Weights of a small GPT-style language model, trained from scratch on English Wikipedia.
Size: width 1024, MLP 2752 SwiGLU.
Training: a variant of Adam for these matrices, 6658 steps.
Each number is 500 + 50 x the weight over its row's rms, rounded and kept within 0 to 999. Layers, rows and columns count from 0. Numbers have three digits each. The size before them is the row's rms in percent of the matrix's.

# layer 5 attention query, 1024x1024, rms 0.0222, rows 184-226, columns 640-703
100:457449513565482517425497484460497558451507483508531494499499443440467514480453471477449466452549427503536507455559624516489471502504513448487453432498460506538488499450486451563533545520464475
101:576547453473446489491515510480544582378477531488505529407451517479520526491521495531474420472471401448485493553530484535518534481585477518568536552429536567575412574496529517457467551421500390
099:488466481478524553442433539501474512530556511477561536542456477586566514557464435534491449516453505523502453551475489504501431523509479530479428456505481516436512464443519425415550416572524610
101:548532604477520543537580443465580454453398529524437544600437471420519531491480450406479543421579492531592400525540526556497456503485524463461432488425466525498539477506559537450523519540448466
100:470499469541446470504547455615525565466567536645471449429526534489415461521483580512411506527511402427456517484412588439484354523489492553579509574536443441570490450485530405416433475486515450
095:571476479553430491461489575529482479502487525587440501516621486432475496534433578478501525526455394502548494512543488579524554511574490542539487479449597573518467449502527475572475567458520495
100:515487496501494435519494525565490433538481445466534490542530497468645513514456591544468474438513489496475571410512428426513454503506384542478508440503454513483539594442488444494536491493559411
100:508495551501453476441542562591417518565493557480514546541474521508573429438559477481424505448433495501439590488552474625505481497510488527509565499408475588504541493503543490407643524444483454
094:457471524543503484524467417459557519515450416568541559486554425488598532492545476547509524606533586494421478491476465492533463486450569497440540484581514485526413561541455560513475502500527501
100:502543623537522525525539496517438454419474539634493411579550591446507535514524502498434486506511483458478515470498521432530558494492546516464522527545443436516467474530510511500499539505457390
096:483492472451479553472449549423518568490521564497464486515476497538407405487514460516504511361532429559525540488468536490463471488503547468401518433473519473546441536530561387519521465445485482
091:518448498444490477480458477469473457531482376495462510539496474515490610490607536506516561450523507506465414550543408503526448419520515561480507559516470419426443571539545549618409417609493593
096:482512455495477544520464476515449528546533502555510534433499467466453456489477459504538434494549530541607483520496554381501413468455554506498561460456529518510438443479542456524464436490473594
094:483529422515361458504456523483532487455481430494481558455491422473520444456605542514541535531392579575421469443441479545527499477586514514384539567521436542525511510474488517500506585507494512
095:545491528479384519505432505513467485479441438494527500517518508381482501459503550558524457626407520566447475486441510483515472420526491572469449553469488455525564519468571653433587531514484502
095:535494538612570570524589483472534550483587573549540531508558508501416507492541538535448505522499464453489531496427495520481513489566497476535442514511542409577550493478476558482495493431404457
094:492498463513563552445589462472545583527576520552512437554458494552441503526490457466469471464667523453553435543536498438449576535508491471519509481497432502472433502545416455459533479485491440
099:449526454509449496578501504484545483590516512528513483529494427479456499416528431526514570497521559469528484531531490477498436504581436446497540538486412505437500549488552382518483470530549567
094:490505453477420498557519467576527396486495513475444447439551467528494460414457497467482445574507480556514433556538501489444425533435479490473482518440488432373588522478477464549497485569588530
097:545417546581398467469488543529454477443407479470492494409550553429564504472446573514431529596366545571436555486397500522532441504637514579495495557525459447522570517455467576454565565469498564
097:506462495495423564606411528574399511525505517405507520459550477455601497492459526493529524547362489522452472416424423558516528480524450569567477539533509516574511532447555565516574520460457575
094:542498525447472521485485447428584542438478554513481492457418422436574487555502603459440470475519494428496570489448498534450589420435489495531421498422492495480483540586554563444425471534518502
098:485487470514624523501535515433533500536527545554458505545531488575518535533523447513566496526609540523538472508514514503493587557518451462465465483520533505440471532557575449447511507580475427
096:578442532608441430497405546546455495479530490550485499445509516509531550432488451505509437653488499520529525493490560491459387496621480507528472568448498449408579517476587471484503514563493571
092:561437548521520559474544545541463519583522470534464587432502571522444486490547435575516385569433488547503443563474484500506450506533458439506513526522447504513442501381539449521502472527516579
096:543453478582409439560455538561464520523463476448476619390561453443541459428503474599519451566379530517459482461493440495496422544674593482508468583468465426564546533423453571514539552501520599
093:412522467612471394530445559481533493503487449503548596409542564492580421461529427529526468503433479508460468501533435485553377539542497417527535533492470476526500515512423500544546497438496532
097:527535532500535441459541539471510491420530475520514441573493419511572560469462555409502549465445485531460493478429429442536531403454444580519551471541459523481463512639493470468431492524455442
097:499525496529557511530581446434507449607542497575475566503467553510541540557644454474530498495448531507484517560556528570500540515394419446561511519553546441473536526542485481466448486586530390
103:547549547588492530523502516540418503456455481456567518563485577530473582449462492442476415560483433516523481566528525513542463520536468492575466523458456536521488476512522544461477506517499494
095:524528462476470504469448490578436470554537473475481467483495572443522426489446468541513446624505463519450482485492512537543416539615520478497416554522526485526472513402570495550532529481499560
092:471499519512396467520558568477589496466465408484562448557548495519583483391475458515580484504417518493462567497493434525552508510513537566555502507484439511466580503490422516505535510439470494
100:543446505500523490456520594513557593450493485498530572494547553604523364460427444558483474459528527578462461469489480527565437502542530435443532583602503502508494541438462512534525563520479500
100:461512475460443559582487494605551537461431462446478431502585528466578554460515485527541522490495538584450497584382563577523501529537471570526601542462497539513483523400468534453593552482504523
093:476566532475425474545477556478566497452474462461552505546489466538590443426501516523524513511531456467425544529499470477527512471467533528552507516512396508454470487508380515440522509487522437
096:524518564497569512506530499552608469541505556455462474445490475405426591503516540513485528483576545495637524479549571480447577530399396489510488511446553498467489521562496514545485509529524513
098:538495464543500438537482461503471498445541441451529481479556583488518476484566489558492498564514446541459483454500558545486489530611495437477493505453561498563406499377507441567552593526499465
100:530512477488457512535407456424403547506480567507488497535522442491449532526540603570490496656507451490471475476471594520457543571573537539421471531449434488476565506510557475545526485474422589
100:482444503487532552446527489507551377458528511451511462590534492497544466466473481472517494487454481552590455429543549492457589471613500526475533516504514569486532589569524513571499417463521520
102:419486478492498533579435448437458566567496548600419609488497491490468450524509477546579561453597528550516438408382431462489531424566579549455487525541488395443524508468468532495574542452514536
099:513513445501523544473404471544404544538445556553479448492539483464536504555518550492440504525584495564483481449505455459496500522607420480448448582482563486494538521514538486517515566507504560
100:524510490451413449517542565483515522469496423450587558532464465515554444503470415491542425605489437473431493503428494489583547500632627511513515478514442483534436519521502493431476523437454422
101:489449433498351495499577585471529504395508400561507525471435525499385450522472488522515462643462460428412550548462535586479493418460520457553441505581513466560494451446481501485502484515494441
# layer 5 attention key, 1024x1024, rms 0.0219, rows 184-226, columns 640-703
100:516488565561467472589456564583481398465503568416472383474529536573406504536483529568546476452470560505539423553431452527457497519524519496542603482515450483534535504528467451550507508474399505
102:350487550471471486520500519464434445501502454449608534621438464482477458434473541492541571448476486583472443516542531484491536393473559573476508506521488490527481451473524409554491432534502502
099:479484514445512551470522540608363595491525516529424480442537446444439486469467501456366591459449461553555539420585528463476498500477504543434486474503419540471567583436412568549483539516424549
102:458436523554469467539507479531431482480509567492498495468466485501563494507398502562501590569410591546470523474422415458530491536497488532481449569542620500552513465462417520539527491518446452
100:476519463444510530554453559396497444440518351488455407456500437475471466521509494503536521572441553543530570412516501531452576497476462503494534388613469448515575542511576570571492473557532537
102:452542496480564483496442425476436491556435540440583504520444402515507487476491505591379566499473530447504523449492435428415478500415560509450546504494459526479515498548457486472488496514514400
103:472497506592505478444443554474363537503538540544484450502531476527518528521546488493425568496505519482519500527550488477462503507544526433458465445494425500423456546493586512538459448509453512
104:552452464526569475548522378421484459463490452509540468549570422551483584508420483429550492583540542488449495490532462476472428521433483555442445538524606428448499582550456503507533520510524487
113:578430499537495467550448543448548549463426405583498422605538571396615462520488552442542549544490382505518520506545469502443554503538489519537515446455428461504535554492561557583506619545627517
107:484461437479468447481562487507457512481577508496455441401501428529428537446460490546488452470458515537524616475488481397421415493509478493421520467510466513534573475505543551458484440456412578
098:501541536518554536484540471557534416567481563519525528556415433467489401488575445538524509470528571474581476582556501517548602496550546475443402513493518552392450480393431484499517557489553468
111:580502499519466439545503534427574453468571476446443421492429595635501572522492442497573533542428517614518504577404511522522442455507523472467467496558533452497530495445582531565494485503383408
097:488543652464511515530569508485547452478517549551501557463454497525411520479458571404493527415530467491516501492506458568524551471490569469573499450437532446560488562578496447461485464448460448
102:464455572485407479519512511485493391355474528514489437374466599491493432433467522464523474526472455483479512502404483502524476432458517648575547530421455480463562408609558540549501469487461501
095:562536483540434635480497472525403495499524599511443416482567499513489545486547434594490462524492550521543473474470461402483418507552458523453502602454513561419529480510473472454597497525496582
105:494549435456590505551466511546453625604508461435515563452550469402467504538542504504450542443513550524456461450633556531487553514528532437482488567480538531537386526479459462479487515473658539
093:499542558459635493511502585503440473544425542531588577532470495528482461538434550433470405415493470589544545443548553514523541508506554517547502438493469557539553419514532505509546522510518401
101:504506516567590530498501501447576493459505459523529515474450531562506520523398536545522505607441381556482556516457535438562518511490537486519456473519479453500516471610528566451475508431410464
097:567440508585545504563507479451490486417510444533566497482585433518574526446461494579463493612522461474356424451494433496473448570504485556439521511437437483460522440616496485499561484441556530
098:604479425582419514424425489473420497483482482441425448539558508492545622491521469507489481588506531431501479560497464458365424453550511504507531575540529593486425446438461512499484549528526577
095:502547401534397616416448511578534539580449425477403491565540486448432519544536518468543530485519505372536477623529599486484505477484540521408476550537518504499508515492495517480418580505535532
095:455454575459604529501561480527462534525484494437536505439501441506521549499547509517429581431519555413553498510529530583569496537450467522510465537439542546514542536515516454610502505418524483
094:473477518522464463463481528563547464483492386557517579490417504457561482496483466522512592534513430580487524558409489512611459542383521555462498500432497483514514516619541434443408550472481465
100:513445464543529494541531476510441514486520454439527413528510441398519610421502494601525494562521483479473465470483485471430453507425472538492513607512501500400449428479420557460546524507490579
095:492424471529529534460434426448419525472533501488507475552460432353489533437474475545459497595548525489484350473523467417507471442504432500544564478423560496423506498573444554444494512480495549
091:534506403542503510450476516462465536553471488479493466531557518428485537535472499489618522472552519479499506520532520506395464471526605506525441492475466490486422493438466538568456499539522566
095:506554505470430582539587513570516600584427484521411486472576481490512560506505502450521491462582489517494542564541623518424542563450608539447541522539505503555471507463479466434488486513527538
094:560570519440434471505496549576441412484493570543439529479508496637511504460476473551493521443497499522592525575455535565559558552452515536495586572524407560498672497493587429501457492522509455
094:585472507499410543517527578565554578463464563431508422525546490444614574471466476482474448474535422442545500514477478489587502493416477586450541513452433521544535450593558463468481475478573498
101:486488485476531527538500410515347396508477523511470477525482508417462515458509452496567428602561543429608426521480496478452469504450523552529554472425445527461525472540574555447530460558533534
089:495497500517491536392465501493501608520450510387440409525526500459496565477521471454444468468509519543528435501510544482395430484592541531492452553497473488495446522451480520473525508565488585
095:453517475467417512585500573562570452542550532629397621476477503650525398555477455507487488431478477505516586559450559540491510483522601530503437440506467511622556440417509446541501576478472424
101:538502464487471489474497453500523589521368506576499496497544500462472563502476498497515509517530454487511530439436513498531507484480551518486466541503566520573490464434538533358561511465537514
095:498435469588582459551534530566499534507383393522433513492496446455388524492468538584374591624408367465457564484539561524549483452539488482538453580373499512440513521430509450509450550464443531
092:511506540482565396535536536461580434508533488515398554483541538611503500518472542522531559473526495505509581485444528478571480533445523510485578513469505517526546404478507510497449508411470443
084:487439505591564381477450486482539555445448511391546465405551482377461509468531576476484532533533497589515540499423484510529514484461467506505584476516526453465486477479418492486554533411474434
091:492448423531523472491500462430505458556518557463533466489443507463441461465498427595541575501523503567532499441554521535413437477552605465545374559492560503444510506525453469536461436495494485
098:520509502519493459521512554439512493531521462560515571439519461538483542490520551496463589461510515521453552429600482450462520492601481518416517465508528498502485419469517458523473504442504408
090:447524441610531522433381474397524510536544475437538421551324514538566415515452516504521530487505523535468526463599467444453505503436501506518527527497535434555541469512532456457521444553471456
098:566533510546475518433577509557515554498553471514514572591566433585519518531502501532539492514490469458523516560521576574462453526515479576401501540567515540562531505589543536569384486485467606
088:506515484445431617423519403505514473586494497528460431570478495481456432532516505421474522461474529486501494530558497480491445495466531463498437488464522518489482569585525407480530474556539463
098:483518589511514489534536591460521443495577449523519540424528518620543512494504502542497523422539472499513571553432539491539505409505485524545555549531501525576565409598493453495398539455477465
089:541492492539536453545524546528505474537577516513595516511520511472581573545486559503508507517562583498432563540448482493495543471565501585467556460535540460511531407493430543497495547446557567
# layer 5 attention value, 1024x1024, rms 0.0197, rows 128-191, columns 640-703
110:554399602463556564500496532515464500472512590488512507547474508470492453546482496469485500408458575458452338539499478449509518564425440475551539397564425543461436531506552511545429436429626527
112:552605454450488424511438531468504609594583497454503463483426547538579488504559414532476475465541477485534547434539441491483499479564479445417439471432461452426449501537511520402462539431406444
120:486456460492465529468483507554416539568603532407590430590431487410462517557520451539478491496474548499415472485395490518470496520522559532506453512465514460431530497502526496486519480539608517
109:594542527574509501611514583504597438518455449494446510543483576472572492505515560514479517585502463509539535470468546565489477496575428384539438541513539470493572530451464534457495483537621542
113:513523567476620516484478524573506460553564493511534510580478494514453499504531542409501500526490555459539483515534493489494496524418410451520518445458461529464468510475510534523416479513529486
120:537557463526477486513470548446499512405490598450572447578545609421520511641505582415465560521523501494455536592466479431520436594466577547498576576476466430478442477497566372539510516474494443
120:554451536469442541513495430431539473394536412564565469553433516518531426502511525498500516465462449546510444497472402494495487489490581402588574490505424544455529482458520486501572495510501513
116:427522526373449439516489504507456512534460451556491518542411588542498588529450577452543465432488421376488525423480455474445483419435448603506531477446464524517470483500536504595464627489416482
107:368467469501485461509487437519531460493523533537532511567518426493449468493467487501553431556469470464537427501426476531543493599398536645506396517473545559533473450520515515571466542579450561
126:515544462460495473487625541565466492521546477471526492565496496556483506514607528639515524502458422482547540458480540527471504495491584569449505494618386506654525493418480550459450494579485615
112:456547547559509458568411440487574480515543524493428515502571518442514475478404484416481489619520496502485444497544474510499522508537532473500458560379521462487584454441496466543533542527540513
111:557439434476478592481472608434509561490522475530513493467594504533541450431509464489458508466488567508354457471499545561527453533587520506478566550572477462471423481510479464501514478485536531
113:520508565582543435543545412504491461458478491455507540491541444444518491445467500520468519396550574526554493524522536545575535612441449432451451495513426483429494502585477474564470463470502423
110:540501613488490504553539480432475527645557560448408580502453434416476480542441520454505446535467512558455428471485534539464464531552547435525470449541472510494519524565526530555568510481482491
117:541581475514517474473457480449562549545505499528499508522541500485514484516447428568529559489509394472430509441439572474484557338563468499497396521639528450509391516578443441491529545512478480
110:545457491484595442478358530442509499555395481508534460515563450587512577407495514551458401566437629502464486524547511509462445512423554551472482600473465495480434502435447499528471570512478448
119:503546414490492494515472538467590537469441432534460517455447554492399514508522489507544508489450418589474480550422480442586543491570576424390482501497510519519401497514564501506540460476626534
115:577515483475476529525553462470412406509436511489501600493444454576574407540425546390448468426513451535484617479549559517477556530492590479497535495475478542502384504506432519508566448388455460
120:540486560483561519514473594411513485468522554493451451495484559519464484461528550451498532550465556595435588466531474548445563537511432402463485517446437413430527529486508588557472506489506517
115:482639432531582481455445464543525527572457553494503518553511526539444567474560564526530568452486531488596596565519536550512575537485520578464417531495510489569549431421539501658462549446516473
115:529414479638519538541517530554458553502455568580485431483554472463496476483454464534472457466532501516475501444474481519468565499534346484456372505623567586453516467457497458454508466534569509
109:520578439464501561521602444458497467462441566505495525404472508484474465489465442450486471494548426470419487572502492492519504576541484518563641501492541453525384543586440466526512541533470554
110:551500510452473494476533549466543434556506498462582502468514487509534422514495573586472586576457535539510537580529488533481435523602428566547489514464462582514476533445458536388597446554583480
118:383468494532383491580533504520554533520465503430500585507488597464513564540437466559507410525405481496511562439502545579552494541537568532388458460511507438531446490513524474441538439526467495
113:446473496504512486436530496537422496492443590445614485521595467478507609422520518514488570553534536548502478412486489552539460492497428531527577505529410458547547478550517460582407517479457597
125:506602450529562459514483537429502589511517530522527436535557504556512521539575507502423542580576454581446534535474546491509527537564517441413459522499616469575604468438475516515502566527581447
116:468470539480530541380493409509450554510472483571473453513489466525480523458501524407464585522463597507537448454545416502412496401461519479511513512451454479447570504504562486497484421453424554
105:487531381559473579495484518482572495597486356594507496591544559533484565488556475521562523427464529437535463522501541578371531512533527432439490489444468569479413459530549453438540460548564452
109:469369502459450387430524522463406530508550571481504476490544467534564531478432485517470525590401525537463523484542518507516429577452542549434538546547498513551602450435561604447467472451507528
123:420482521606473504518495525562515486510547483622403503494521440444513425507521479512487631463493429463549571376487555534479487451478466430535469375551450535493526462425453485485519473556512514
108:447502487463512577494502400496507445549532437581480496473514534502527436500579531572586545554490530446458459433522517486466489608431516466512503467544445472507424550452517503486450543594480447
114:561451523576508514585514519480578616482543392498505411470459508477530511564478523382523484575523600554518500537426575414477518480487573483587471506495521491472489482468534496442555526470542510
110:549486481559428399507613440533480435413537528511543524475496562515576501493476554523505584608496423482511575501451569514581434524598570444444479571538455454505403508533517508529562484475517569
114:535448528514509486530540518452539466488512526542453509560581513396494420605557501422493407520513583536499378550433360517489487464482439529547504514468514456373627519462492509504529459432529476
110:443430512490551509468462521454441585524483567454508407454500526483493449548492412528433551456477430530554467450585437525440589511478431421460473440674529513464492502536432479475417406578515565
110:519436546509498520516524419493490474523538571487449520424533542479597488527398380466494604553563495500467433451525488408574505578557480423499496519551569412494503502562499396517539523558520598
112:467504446474526506493428481446488500489466579468557447491420448446485543517494483477476499454480497463492498445634470531443489487538475406494472488474531587486448478505443548531476509438385476
111:478521548507536493496512538475483542489548476422550551466556489546535426507449471525485569532502505441474472509527460488602461524515502527435374447604505496507469465583540500489491525487465435
113:540523441471437547562516426538545597564485448454524506538508519498539566524543521499483425519421531435531480424559525496451442407532604544518486541451366433442487478469514499492503498471405439
109:395395599498548409464528483578483511451439523512517495465534511550538551468506484514551491554543547481552444526425477490541496464355446509531476451493473492538653504560550544417504393432487515
117:555615533542507466596463406420556549580538541534426498430516621469476439495528470545504401517493418549588596454527508511483481561546514402373516526495533458524471526546534500450501434480540472
114:484580584525589478416468514414541503602536541527507440545593469530571536468583492412479519518545585573520475501528528461458532510495534440390537505473469380488551531505421484499438444527504475
122:408442586518504544552407459478621553542536509476373476459531491491510515443496521421530512437528484449450465563541493556520554599495552505503533521446556552521533506502517503516370478507606506
114:512371527468495496500515520479473413571536524524477478525430489567569576464474514502443499426538509585417469452521483559412437510471497531577477460463429526408457516489486440530532521539401429
116:472441522536487430515525451427485462448522519443538537524512477477523515517552528488575492484517487517546490529519459533516467502461455510536499589448432555509471440494511583488525455524435531
113:398540529467491476436485580522486510494480517452440458533501576483495567541573493533473560549514507564616597517550471557504476442598548442376474457513529477521561461508555543551493452508495450
108:519422491474465465439516510532489458534496604479460475471483497467592485539416449493460454510522467446438567456504563471585462468582528445542506501509487471593480529542411538595506433544510486
111:601557525419508488473482467421452465496473443478538568604479508529621447510514607433445540501539545589426566513549457485535446469505626462494557574545482460462394514422480520555550542426534507
109:438516468484467474494476545466472504554594527494504457576582591532522472496489474539458467491472453507493501461543456458418517404464549536526494503536426466527484470482508449506552534477557431
120:560584477486505474523516476558552433463456455506494446491601552594411520430496508529539477359392461524550592462533636536469468566444520522415484561561404605498496464436477475417450500504539504
121:501525560490493547465487533510355471421458590470609505583480448392446510479386547538478462516483489603500528436446527501529472451489460534522531448493516551478489525483535501451518454504507517
118:501532512515506548486510480543418600501491488463542632538535518458408534518533466464504428562463527516543574427495625623507512512575542402393521431517543476599471557502567490462483458430445522
109:562417531433426459474558558490538598509559619409507439574462564503610528559460443426478457557447559553524412476465438525510471506508479644566498584558479554449544491552542516575454456471563528
109:517631535547529553486589552443501643471389499553474515514474568559457515535472529447508498530407432472464583511472599503436537505531562511462508541497565452535421471510527535530545438507512528
111:559426413540519553471511487413487506622480522453484438472544491485556477556516494524476630492435543516552434501474418535510445500594586456385427400490471433517528534488461496484549492501511556
118:412440538540467604462491511502384482431463584542464502444574461490536523502466551500549402641447475422531491457506539483486552490480467468491541485489528502524442538390502559482536564502508618
113:480511438556498407437459478508463489556501477531494402557537509441510478594521453557524452521495452528449486597572466610425435505496471525420373493516533491481551464477483572553513399513580509
111:439642494516510458564616531491532476450493445542458395483546502633505527498512518424455450454549519522492408570498482519555504550489600444490451464480450505463485485452536460460492506439444420
110:495477470494493539553520514489456605522490523428454515446484510584506518509490482528444447471497405521516506426574494486478515461551637564368493415485560465524507513539458427430442525487408464
106:522576519513475615470611497621485469423470536562498489510520436455506387577440472460476478587474471471521526522518560496521483467513488444470573554517489417536527550374448539503481461487507552
109:578469518463537560511447479518531502529501468524469549581550487504514553496600508402475528501539527504516572443479614514544482578476483534568466543491565449552546483490468565546506525482482508
106:558581599498479484440429486568485549398489515457489474423520518551514446529467485393463439547487513525522484429546497451531432547469583539666489548519513451505614495480474525564438433467508384
114:489468528523448468531391535509507546502533435440434438613538550526437527537509527488554457671469564489458497440534550476373501454537528609551430498467519422493512510539500509592443551517485515
111:408450495534526480374546532543488571423473572506492489541509482537425592488529465384415556435439465464554435383468467530530471439351555523507527443507511534455558457469505522519430456551401463
# layer 5 attention output (transposed), 1024x1024, rms 0.0174, rows 128-191, columns 640-703
107:467375478489382466489439472501480373555509517429454497547486513558458468422497481417518575473361476525511398501445420458506498462446376533559585523570463540483430479495463541488515534533542546
102:523554421492507548456475539447468446505543631402507495501452529489558471535559509460400476457562485479453567445558415445496485504544527533426499437482411485491537431545441489434432490504473549
116:561463524508462540506542494568442547571450360509460471587498540408555533516565484521519546590484504466507560461363442496525500485536460543575509527480573457529443510422480492495529547623561394
105:506521424547480455503432573515402471464466451492499494443502492569624513443533496470505507519519478494547504440494541468448547511504531529528589544562493493529485614339503533496591499464531531
114:500512422528586472545372537437525562594559532530523568450510436511483586509457394486480483518432488487547395506504521504516546550487412475503545466481492477550442547481601454468467411472528431
117:479476481479581521446579510435571495511510468567473527587498557545456492475584585488528485519484504507521504529454519481561487507479491482501573614519494474487492425602505523554512482470509545
120:493483493435466504524432475416547486439507475486512445473396510552528413476588475557486489430488504472461434418430495467482505479498525452490481526440439500471554393528477500508462459501549434
115:506533558391493531475437373536483510525544540503589589528424506479445456500523472528540527398446456472482537492496498518474540520463543521549543450451437542503539451445513509581453539501453470
108:504467422449457518491476385517527510455581427525562502591555519484503533548481457566541491475560459509474424583495479559536480633450574518498524379539488545526493475490471528438448502500507479
126:514496528476425548453588537559525515491481502460558462502494445473509482425526488563490492480544480402524510446495485495400456533387573619438503535497459542518561509379465547347435477593532516
109:462444485531475453560505469528496476447543465514458481496566504528525515561401479492554562536500502501578495444467435534472549511572541446546375536479594467542474484402519499502505416546525508
107:437430553503523424552493640517538473533502534492459459549457516499463409403509550562497516495464592508419482422527449482473507411487504524471547537583518462439524482441467514497549528505467513
114:516500505568474500471507384474556518500440510476426530523524446534520529492493538474528479527506533476574602574458575594647530522521491485525458509522551547540467558507428459488531514484520520
108:564454564492548567548477494508455446511517470426519537504393470434586461478448570407556405487488467495560490482418564535472457445551537475523456552494515502553529531512466562608508394545499491
112:515510500529497500490546508607450476513564568545518527523511547522471478504435437554534447450434401443443539410437446450470486457559380523416471492578491487410419431378454527414507541525456542
108:455550499554600509501605515411558508535531508531507528530424463504534544467480451588451494550504570499429506549530461512381550450404589533510425522467486510459528479437476454420490504485399517
121:553451526464520476542453466526490497555453461554371480468541511529460527474540455494560489479440482570601440529462436497568522551611405412392552508578459535566513531505516513510521552427595473
107:483564576552538521531533415519534528533418510478457543524538410483489423454497544547511460569460481498518531471468511545470535509522522452432498524472454475533471470513492496448527482493463446
119:454413560530452456492503510433515465487494569498411483529556455511414498453620561547522527541433509524518520477482451563570535479512385471543603617509539484510474526551525460518552548483570498
114:428629473570480495433545522542580489523471490542473528525488455493496585480496559454457558528493522435609586467419474448520541490495484438480470547446561430528495541489496430509624528482534442
115:568499440535524406539458566506527543457374524576470404476616510506535572576419500525526575459554441504506529526529549497452489494573462487516457491561571504501473512479494503514497486511501476
102:570486514402593493559487404439598619485463474506507555436442526493439427479483563595554432544502584443472465579499505499473482514550552494496556543555520429546497536505460491480465440480452517
108:458535464590439498549459581589550463529555504486420559513578460438594530438487486472461507593618494591536585447557492449502593567489529610577580523510481495499495640283450498463590616523569512
118:508508501542459475519540465508566512486540507465487524505463532482549498521432502554494425533497515458456538504487484550570581505562543454351387530611524482498460484488600459505513462540526528
108:398504462498543475500615489462554477521473586508540535488459467494534592532426481515460609541609438483496533537510521508481482420384361497532408479512489475451481400636461467579537485507518511
118:550481399553546470385557603524417558481452471602479510415536501542610534454528459454439523529545446472487509446462516460423443504531524461432499580537607468575514549387428458491566537540522530
111:572459431453426511525420426445458501590455464498529487469447488490474503470561527427414500499585531495475580490487450545477454499491505524556587413433455554467512409541492450398440451445463476
104:630486520540505586485485459482494527518518453504486495621467527516535551503498471510594519459474542577570553525538527523364577466562536441492500468447447456503521474499557494523533563476456483
107:467387415463455505450573520481482447554524536534513493571535490481533568483450507455507484506485520474452576509441438520446435608490527541428556531458550590453447392511509497503461481585549506
116:479507482512462447505367471488471602527493462508474452552416467398485428548535486514526563449478408567525526457515538547448563446448535409450461443520500534416490547405475477432418532516543464
109:540481522479541512492447420421449547478499474520570498558485494550505396493532414558641477494456546543425457470523559541417530553466505506513519512543524443494446550477551472486446512549374464
111:503447512586395498523546468444476487468502420502487457588496493448532516519573491431425515530549502563512554420406538496575523480566530478522475522480532480485450481399522473505584552505512524
107:555492514533421463521513509538426424450513485461553572534487431414504483480476531579527483567482496549595531478444592536575554528459571498480488450504492458563474561438450473528527551493533463
106:540465513475488435464550464501530534556544425552455473435597477513537449566512408511526554471529549530426506541463421509502476474530463431513449491510483481531543478423484518428522453471582510
098:588431402439480541417436526510458502530438583517513480474470571434479515525542441425469514454480356504514564478530475417459415500530410526437526436611538624476420400568441417414450412525481596
110:486441481485519517626549531514482492551477548492445455421516513544563480477405503432555534583561446489492528499538489478452461445514478389434453491546488476479590509588500470539499482554483545
112:496517466521575453484512444506508507505485542505496518475492439538508536497521432510554445529424473494449527528581510591487520443596431454443445506515491566508453460624511546533469428468430508
109:466500508462532552511545510522571477530536548417526520499517514455492407572528420459480500507532475518444533479489451414629496579509491440509480568483520537465454450543499502431399443536528498
109:538561515498551563529503488530521484560555553486520556530519403430497502555456514535457427557507530502518474456544520451544535511541616531504448476432446381479497490476557527466419464518417476
096:427454467495452474506469504502421450445508470487506430479474437535476569482502458479476481489520537510422483580467559519493425506443505469539552452464452554513553497622480551527499468463515562
117:619563493465436526475490538531466541476575578465440520473493567440532568558514500526428466572373456502505556490491505511451489558601545524442512473451521446617436549524556559447563357458526474
107:501469452508540527385502540502458510523492540515511519495466516532503594431520548502480471549476556531518519547475479484410435473458496464497602494496546509533408469411428460422526454515523497
121:490512528538421512487461563458566580554555486378426393546506481514528507554474484405514561486466566439491501524490464517558541497536546431484450511523605499529506530479511475476557473553560516
111:588461617546551468521525452469454498468542516510534535532423506481503543390552556611496454478486444502470473536424481557409517464453445571587499520420394466456475434440471484463484519567356350
109:531434519542421466483495480493480425444560528410566576536483438495518456447531565560471490468471530566545537557543439532558517535473582579481527471498476515528507425498467436512534472528459504
105:528498467458498448491462647593466541453511534487442520512493493441507495618606500547409455486496516569542576444517511468629474569544509466460524493515511446601472512516547465574446508527579455
106:486442510486469523472613581527490462496449514562519528414553467478533532511464506491467534533449403479506479476456524445480516467522481470512577482519487525538413479413395534520550575511513477
111:442500495428527502531572509499450432478469445529528557600395511517586477395580533460472520483478462546525445435519433545435536413526516457455498546475432507470458397429511480593516570448517537
106:478494454492599491492489540460429493519581527518551516543541624473405417512452469541496485424436458527459417514526534445456453455505475539486449503558476533462390475515498517467462480527471548
121:510620548538429567522494515410555474495439530475518454469526543582523491450457543551517535542468470522526509444538531426479567587483588581459460465498505494527533561389518480409488512491489489
119:470486537616453447472514550498412382444464456574490438499522522467450560511428542495480506569500436564452469518470525484549520422427436541576533555573513574465470563578546514539589505503494472
115:495462542539499601559552549584473463515433521540578525471477446417443476522516507492478476548472465486546452503444579609493475468443531549461555545534557503567555561480572483459488440484469402
105:500494556526389493514523523487495447528519522463513470572549491426602591515524539444390459481524535507443517524482432487526511567508523589536545488514484550464521420513503484443505459524543522
101:473489523571499508461563556543508528421429517569448589485556507449407544483565609479459390519488439527558480468458610498443411514474509493401605587541535516492478513485542474517553434517520468
111:629402478412561445492443474466399504624525418445439469550489514459537515484457500531518609490492545592533472488511466528528452530530562504536474474510481533540411408484462543489470523502483494
113:452429526525504530439572499489413424503444463617481468492494453425464456503518551480529477587456461470440436504509537560349521475489531578462538444561547551494472559436498523446508490473422522
103:533447432506476494420488505550478502564565543505508483471552468404528475539541483548473475516507381529460569481527450531475453497538481533526522460482565554589469528389456505433514451548540497
110:515501528486608476468522456515456487499486461499475494574570431534496520470464518487566487477593439615498454525427548407549513597495578486483611582477452456528491579524469516548428551456453527
109:526569525479507532569554476535571523518433519440454519550503529482568509586499511537476394474479547454506441503485485450506497543593586524364416499527523535506444432533528549469416481542399474
106:463564442438561469481580519453597445464418539609505504459543520512538465566400550510482554541566452468529449553510557504587459470512509520472489532565572453507421561537445461540579423495559535
110:463618538493531559457599505536542497546524475459451552644539467519558556501580495360475482541457564443531432512485495602523562493499471508457464528469518505579496493515545530465549416522506563
101:418497446562415570485518549527475438423525567538567551422520525542495503573474568411448470537468472505478475542519493446626469534560424576505557547543559504516517453521581536512547406437540436
099:505435461545490519444523445497506492520587463501572537594527558443494541489565498501454434532450476518465501515505527526579537450560457572523505484513548513471496456516557488440503444572448551
112:416416480499439433467585476463514544436450515521550530478491530509444473539475497548433567464512438449446447564525499530535464486410479475488467417440547504525449297537434510507443373536448406